Part of a small language model's weights: a variant of SOAP for these matrices.
Each number is 128 + 32 x the weight over its row's rms, rounded and kept within 0 to 255. Layers, rows and columns count from 0. Numbers have three digits each. The size before them is the row's rms in percent of the matrix's.

# o: layer 6 attention output (transposed), 192x192, rms 0.156, rows 119-127, columns 96-191
# v: layer 6 attention value, 192x192, rms 0.206, rows 120-127, columns 96-191
# q: layer 6 attention query, 192x192, rms 0.135, rows 128-151, columns 96-191
# k: layer 6 attention key, 192x192, rms 0.142, rows 128-150, columns 96-191
o119 115:138145083121125062177139127126184113111050119149078135116123111123117153167182153138116094147104148091181121134084125066155167078182044169118141131138109111102074156092078119145121079171111057050119156076079153172104076099191093100129135135119097107117172100168112069152166151123139149147
v120 120:074106118145124097064091103112184161101111102134111089127099128118100110118127115060084084132106179175143144150108190161127139085176153082142111131118173126056099183121178120141125126160131121101103202150151139101080148119193124114143119186088119174137149118119116071133120117129107075084
o120 125:109119128063151181100096092123186166107118113114136162120131133133108109097162100163123115159106181165092186082080120156139130121194167140112084158128101096145071139090145090127164143143152121068120132107165141145135122143083127147121138117048125177090197107068107123150121152134139060122
v121 119:054158192105140141186137137137113135154073150177175168132097119181112137142158138189208118141075131160103157133115123105109166124105139092141150142112118162168121123139091097146146118142135123074130143128140105167129120233115157069104078158178207108132140095170135116100162163129073079124
o121 130:096139176138133188169160168129094189162113207099189136143115094115093166097161096170144141114121175101077140164075116144114149099123142165141150087127125171159138104127141080107118130122124123109118171084134118122094167135145064129120145192124202103184150159174113085132129128166112175105
v122 119:111161164099172132110119113091142126100218106076100150135142143101124127128108099082155132073123140141161142082133174070087109114185110156161100132142180139147118137119067134102129160117196206102092154125090182133123115201146132180100157158142116125143135136134089108105067110134136154166
o122 123:103155153153147115120181105151166115104156095118037147096074104093097125152123138120159119142113140156251136089119189097107109092137142130131129094116201126131123142099117121093147131094156193113118111103139118062134127152141134186167165158149101128147130099120109111109106114183042121107
v123 124:141093118117162083064178120129125101175123177168079067113142105165172134152164148070135147128134144173169142101126117122077120130150155182153138129115160084077180133124161144183101073142116110095118137107103115133109137150097188076145100133152083111134127199066118091148152127173111116110
o123 123:162085143117165083108153125163172116118145123143131140182182178173125120164178097061135138075162126148140214090090121131066147130099142155134130154149168022129169094149082163156168147081154101137103188111106115168143162179169150138092156105127056174195098140159128125142131122126131087130
v124 116:125131113134071113112165082133123109221148142136149166140154109180151095074167140077097155124158061108106133112152168178164082112114137140102148148098129095128094144156121145185059104157149150129130131178211109083124117079088116122132107194117084167077151123149143157117100085092109100119
o124 120:123121156130133103105198087116127122113204127172108116156087149152183074092134084084065145072142117089123132218080168144107115161167099132112108159119121082102093153165138115144105118146167110145152153119173135117091194147052124149129168160099143178156135089111060172139077094121102129112
v125 116:156122097134145149068127105156136147121124148097194066114110182116136158189087130148086180184117114143129148154125117113120159095123150172123139100152125135124061116125045100196160066112144089116177096126128078103102167084159171121141120087118138133110132050101133101114148164086171157134
o125 119:145107169155145137094133058125139090141135120194179102143151156115097086172114148084112108120091119093078120111157082113141153127147107087143122114166156172131057117123111099146221118119100118128172111128084107138095191086163176196136120105126197136134092151065210102109123142108125137201
v126 123:170115135111198144095132115152145123109124159148148146143129183135088116101159176098173063147209111154140084069154124208107164185149102119088157175143135170121138109149054117125145167191074146064082079091111125186101110084109158088137188141145117135099163063145100131096157096161123121149
o126 124:122141207131120121106095174132157178125121102163109091170105117121141094130154140150166128117199142128123082129154139155136115067176115155116133109134083184129140155157108059151112147176092104066104169061104061106088183130128198063115180128158101133155134143165078164089125097122137110112
v127 129:134105126103113159132106153147158169129089100108079161133130140132138122126067110104125119129135138119171136107076154157140121164169165070094169121121136140126078145100181136079150193130113096120114170137152116163085124065128131070164131191095108147168182142145099079036203096119185110138
o127 130:144100106128119145128139095126178106121125108130069197120151177127116076155139118123064124189143168155131135111097126100136179101138164090114159134118083137097126093080180111102138178158097114090118130156105158170126114124167153130178113105109102106170130158123072151079074122093248104084
q128 080:119165135119131083090120097095079121158132175088152141177177158138148106109095125094118135130157189162114093201106137101140149126116168135158075130178154143181089141116110127123162109182124110095088150105131150120101078112105102161127102146059098130152196127104084184156124099155190177107
k128 073:184136132116137182141147179094130132141102166124128118101131129178114105192087115112146129095082140124089094077133140113079179182093084142149114121111114154124143134122131137155147176103123162114171129135084141127115196099120141107108117138152137097158146182126146079159102088111130095081
q129 086:127166099115141092170149096148228187114113087155094105082152108072106148093142110186161144145178071057078102065171104076136107158166156140076093136145103089122098110164138143129156133110151095158139113174103125125106130088106127093148187094194086126169117142142141110088142127103145162151
k129 075:172138147113075188143062132094142087096033155136197099116158138132080086133112121119094116139110136140137111087157142135123119158091073176138158135129157122091105090113127073090168177108129133049073067170149108180104162129095118128142165184137135093121108124150118133148131088127142127184
q130 086:159135221119107115167146137159095083143165089149081116115143141122038105136120144143119126150087212145162106113116150116176097175148126104106143152098136134078155121147136131122139092148100134121130111181120159114112188148106114094193204175102139154063102165135179119155164154149116094149
k130 083:086162113105097077110147106140105176114133177052122151089108083148112089112123135131136047076093100129129156116121103096151164135143116119151032081169105115134136136116112057101182138102144107130147130078139112130124100132127123141148105055115123072134181055115100129200116103164075160163
q131 084:173075112124113175097165107143106135149150081105101177109101115077149082137134107142145091103127177121084118184160053161115146113110113144151123136144124101090173150132169079138150113167129176139165155112133175143155145113139074183049156125111101099121129056152137081143099181133162082066
k131 067:135146109180114179095114132124106108132160084079131169109131062164149096157111130098156126139094193127086098099140162083106110154137051091155153135131120126083104107152114153133159149126145173129131071101070158141134114070149142127163091122152120113079116169122139136126117141123139144086
q132 102:142150096112125105119136148098121055170123179084102113128171187144124097182094143096134099107161164109116134183110175119185138152081075153159176114132128164162125138106164112134105140102115171142099097076104108130143135157148129143127100113079146108180147165143106186105184081128155091134
k132 087:112208114063134102108084096168130144141195130153072168188017125118159095171114082142174089144082159110119125068147118152098219132118104144137154106112089167105110111181125142133113125171111106164145167109136140099165089159157158086100108132085084140079157141102124123191128108101151151133
q133 094:089147155137117149129112070164108161139127084182116119109121082162111155115182076187127149166082137111128123092135123129098133117150112112104063129098123081156129168196180155118164157175138107125168143149117128130130146169117102089182142141184143107079100158162119094046137143128103158075
k133 074:082101152153148151141184155130140184104122086139141143131146150129128155036151107145101150164152110197131186151156157112141125085185122165124087151110157125153062132163152141130065069151167147081122159084097116139075110142121116102140060116086126137143110113118136132133175111118186129134
q134 089:086134108149117139101146056089124212159113100132152121118140103146123155139151117152061102154078126138154137124136116100109094024148108134022189136110132169146118117134157171127091135094147099165154134099086173140120107174137172116101083136163137112130088162134069133081182069049137150101
k134 087:167118131114190160117081116110142070134102121158161086185152142101107168140120152155140164162107159135190118090137146138078153130093118099169192124096125032096157210106158123167137121107122141134140064185153076126114130052146118105062151092115113163130105191115126135136066173111148087136
q135 107:135115117138118190140142121161111119133169121125131113100137061086163108091072159116173137155181162147140080137177080133142143108077168178117125177111168050113143132147115128127186102122116098133140142146103140137111148097145086076082151150171097109113127147176105078118066150164110090109
k135 081:129112116097155156042126112150102114159194089121082109106159135130136171103118067117157113109074052102076124109103117176149153110081120093192136111182173136072118181122147150182061137134176142116182119138130140130154083085102092187137151122112122135098172119099095163175118134130149144124
q136 113:089137120153092149171089120179190154130121106114131161125143117094163113112117107129184136100132131106116125079131127139113116137148187099141084118078181124139166102145117186031100138182124114160096185166148055056091136122137157161149183076110147145100120107165160164092149116186124164159
k136 098:117160142169164125170100133153102156141105125125175174157107101140106105088138101120154155101127210129098115163192116168123171117125116117097148143129047127089146161082139073095117137120180097081130116098153064121173121134113102123102090118176132191144163073085160171183106158120180149121
q137 092:136138148142168143142106112109104181126121122154169171125143140191134127116161089186165153179070157134202156137132161117121163148172176068109106106137131128154145133098181122127104144087106104137157151134122129218103165185103056112161091197107152139082093136072110099161145131084097138167
k137 094:106126166206132174129168151106173094094137135171151145132160071178089168064112077121090149146164102186128122151096175126115086166187118138083138101119134170162080100133090200156087164088139088092124165083114166126101162100115098111106126047132168178115136127125048087132146138116119181208
q138 096:116142132170119127088131169096115120137050156146128122133101126140105150097146141128144100099197128092112147113114129086112079151135143118131125091161123050091113141160126132104170134164125148178092123160126078107154148058141121052099161155134132151146136114168142133066124136094085119057
k138 085:165115145030120140098140161117108129153143121122080125139115120103174095147100143110118121171039117165149126140107125131138181132122075083164085168160159142107158094132108107072104176149141159162098135101131158169130153112095145139160154143116196109111110083113171041158165160191099174131
q139 102:107105132163147138066141127065128158072120097188159118146077169132172148154155114119187120125125073124130135127169154151132164131125151136135153129135199144092106099181135108130048089111180094140122094098149107083147146114127174152136101159168080155157134133157135115159130142103087149125
k139 091:159106113093163126094142142122054111151115164138127133101207172121141236156119150086110195177172032106172136117089162188121089163123111161094151151140129165165165113076115169133102154112150090117229145122061118140155113114152138139115149069135084113151093075104125120152164116103136157209
q140 106:155149123129127128079096157063154129118142088164100128175181145134125126140157154064144130068121130153104077150106093156165155085139131207150203118132120128193104139100101137096110143095117189125145143122148106163182160163141098154063173100102153142105159131105165136097086149136130078072
k140 091:114052210119152148109115148125111081104135121104156135118157174132099186167140112133072100138165130182164183174116164143156092155110108125204097089171123180111167117082126164148111090148106096156069161165115134174105117141123076127149173149087097158087121112103107119096182154142167161108
q141 095:133167102142146079116136117082098079136169206151086135081172103146101096095099118159117107081162091115191146180097102183142131124134124101122089071221184173139126153101133093162162102115183111168123154154165103109096114096119069107083085126122115123144133098100084114155135140139112111170
k141 088:131125079162144111147155129151114081144093114118180128116112114186080072139031133055199127133141177087202100132141167083120112112071135117171127104113141124032084119141133118152156161128143130148142081065152154157169113100072144177148132149143119138129150166182159112113135164065186092128
q142 112:091199162153099089107083130106097160082086108154140145118086123136154150127155089145141104157100110092164185081126129106073135111116111116139119112076101149167081101219170102105130099114186102161132118115137126133143110155178123119167118134112133138139131093115067080133150068085127178102
k142 089:136129144099125141106112153130127080119102133095088135083120120128192106154113178093177113127116145138100150100126181065067155096089119128162105134183105113151143135075099120157073118135132168151072108149077153107168164138202141123140107156123152102114135116117106091158078154130131136124
q143 095:172075123112111128172104145141096144092104107148095146164107172096107108124150096120162123153120153072141108101101123190197188126131168120130200100116154123152159153107178081110123109154128096110183120140134063096161085107126156150106096133068140182112136144173148193149107168121147087062
k143 091:134134214177073142146113115151140112156123068137128110107143160125170090096127136145101132072125128096100129131058113111102152100009186089166088112123124135166184119068103062188150162140164149087092117142087119174106133123101116158137118154121079088147135080154179166129064153115173094120
q144 092:115162110117185130178102146122104095156138155103146115175084094157149085152091098131146160137135117140112163134088139103088125182187150133093116145160124099152130142116116177106078134146088195141135136146110151087096190171144138088070119079057127112159154098195113107125106171098125119100
k144 095:132141129130205136064151164130134102130135126169127174141140094141149098136142151080147109141153089148181079111105137093151122113199098102093113133128171112201136143095093138136090119131111107130186116131086135197077096107079086122075076148120122163173079150096134089133116151094132078176
q145 102:128083141118083142188146107130101173143139147094102126116159121140121143156092129139148117174145132154137102166034104122146111148173150103137165072066144121140131088107142118145076172119175181070152143127089150173140085193104151157165096141139165088152106173094152128151182104118131096143
k145 092:198089084177153051167126177142149119117096120151195078155106188126097180060142079142119117113113084117137169114162040174106100089143143146081123173103119056122027162130110132120166134099142077125137185128161134147097154150121090152107114127096162169143074134145123126132080128151172134138
q146 090:113141153110104123183172090147126118220189190119097157092117123163125086152113116092075160141140158124068166179068120145147158139141116135122113121182124098129158125162068082141112168164125154146116102107136172128120160139159144170187154147070167116217138127131190152072096131094111079152
k146 091:118136147137130130189108120107172169108081123115100070092139109123125122126108109124186118128147096142185117148090082183203042146144114109087098151162107133188105110157098152164121108103136124149136141080137205113153147133134122143159154114141125092156138075122063093070138111138138176161
q147 095:122157089095122103117085111097177075111164146138144127101161111155140105125148128132112110105154145106151145195153153088140059145123175100112097154061111096106107090139183066134152195156079128168097117187171065149117126152112118135146164126137104152087095075128102098037107124147143170118
k147 103:091157122163105139140179097136125078134106107067082147103180154084051084059108112129121109100120102166091198152114147112169112106121100128136123172165208122103133160133151171140127141181138158135181125108138130112171143112084090175134161133144094122110176141157090104137105090089133090153
q148 091:131172060113090140169093109129134130108075088173136131121141188126105129158152162085101104145127140138107112095111165070158126131122109145074164085114107103082200129122117103162095064117131136106102147138116086187123145107135120157138088114131157182096218139140185156139138112175093171134
k148 089:033097155141174147174104167144134107093104173121173124191165080129035122111115089133160120135124064134140130158126069156136066157118130100104100115157137075121114147130129139170131098132161050104113086047134118146106081112060086127140085140088113094165133100119094136155157134146104123147
q149 095:144129112092114140127114134152152136085116154130114162177071147075130185190162173096151177102116118190100129130117130140116190103151110174160111133136082137142140129160181085118116088157163103151113158180146122159108173094127099122106055084112120180119129107133110168140202139115149127091
k149 086:149090105113083113137127105150108159068120117089121113077145150096076155088154087134122178133109107157152089143090107176122064045107136109181135175099091050172137144122091134180129105126110118154122063123095149118084092147134080113115056118197125162132135089120138175150088149098169091090
q150 097:141149142094145091095133191144097137189121157162103149132177123120107107117108168164067104125126161119082130094141176158157157123163159127124172158161157107115152157161165188121082177119089160097110141107155146177159195130162119068078144190134107173132138057169189141155197155153203073073
k150 090:146086126182105107075144156168184138091183187092104076156101147103174139127152139101091080167106098166120101145119099116160070156112085138104135158162143166185110106140125073115205123164175127149149126102106181125156145114100091043138139193151077110123163139066096105159124142066113125118
q151 105:108188156174149144128114103174119145142124137118180149128066160136108098081133102186176142094121142155133054124143132132121099110119167145135113139080087112140096109132120068143117083141093079107106129111139100096099083077125178077113091122144109128109073112112140191096151135092123117134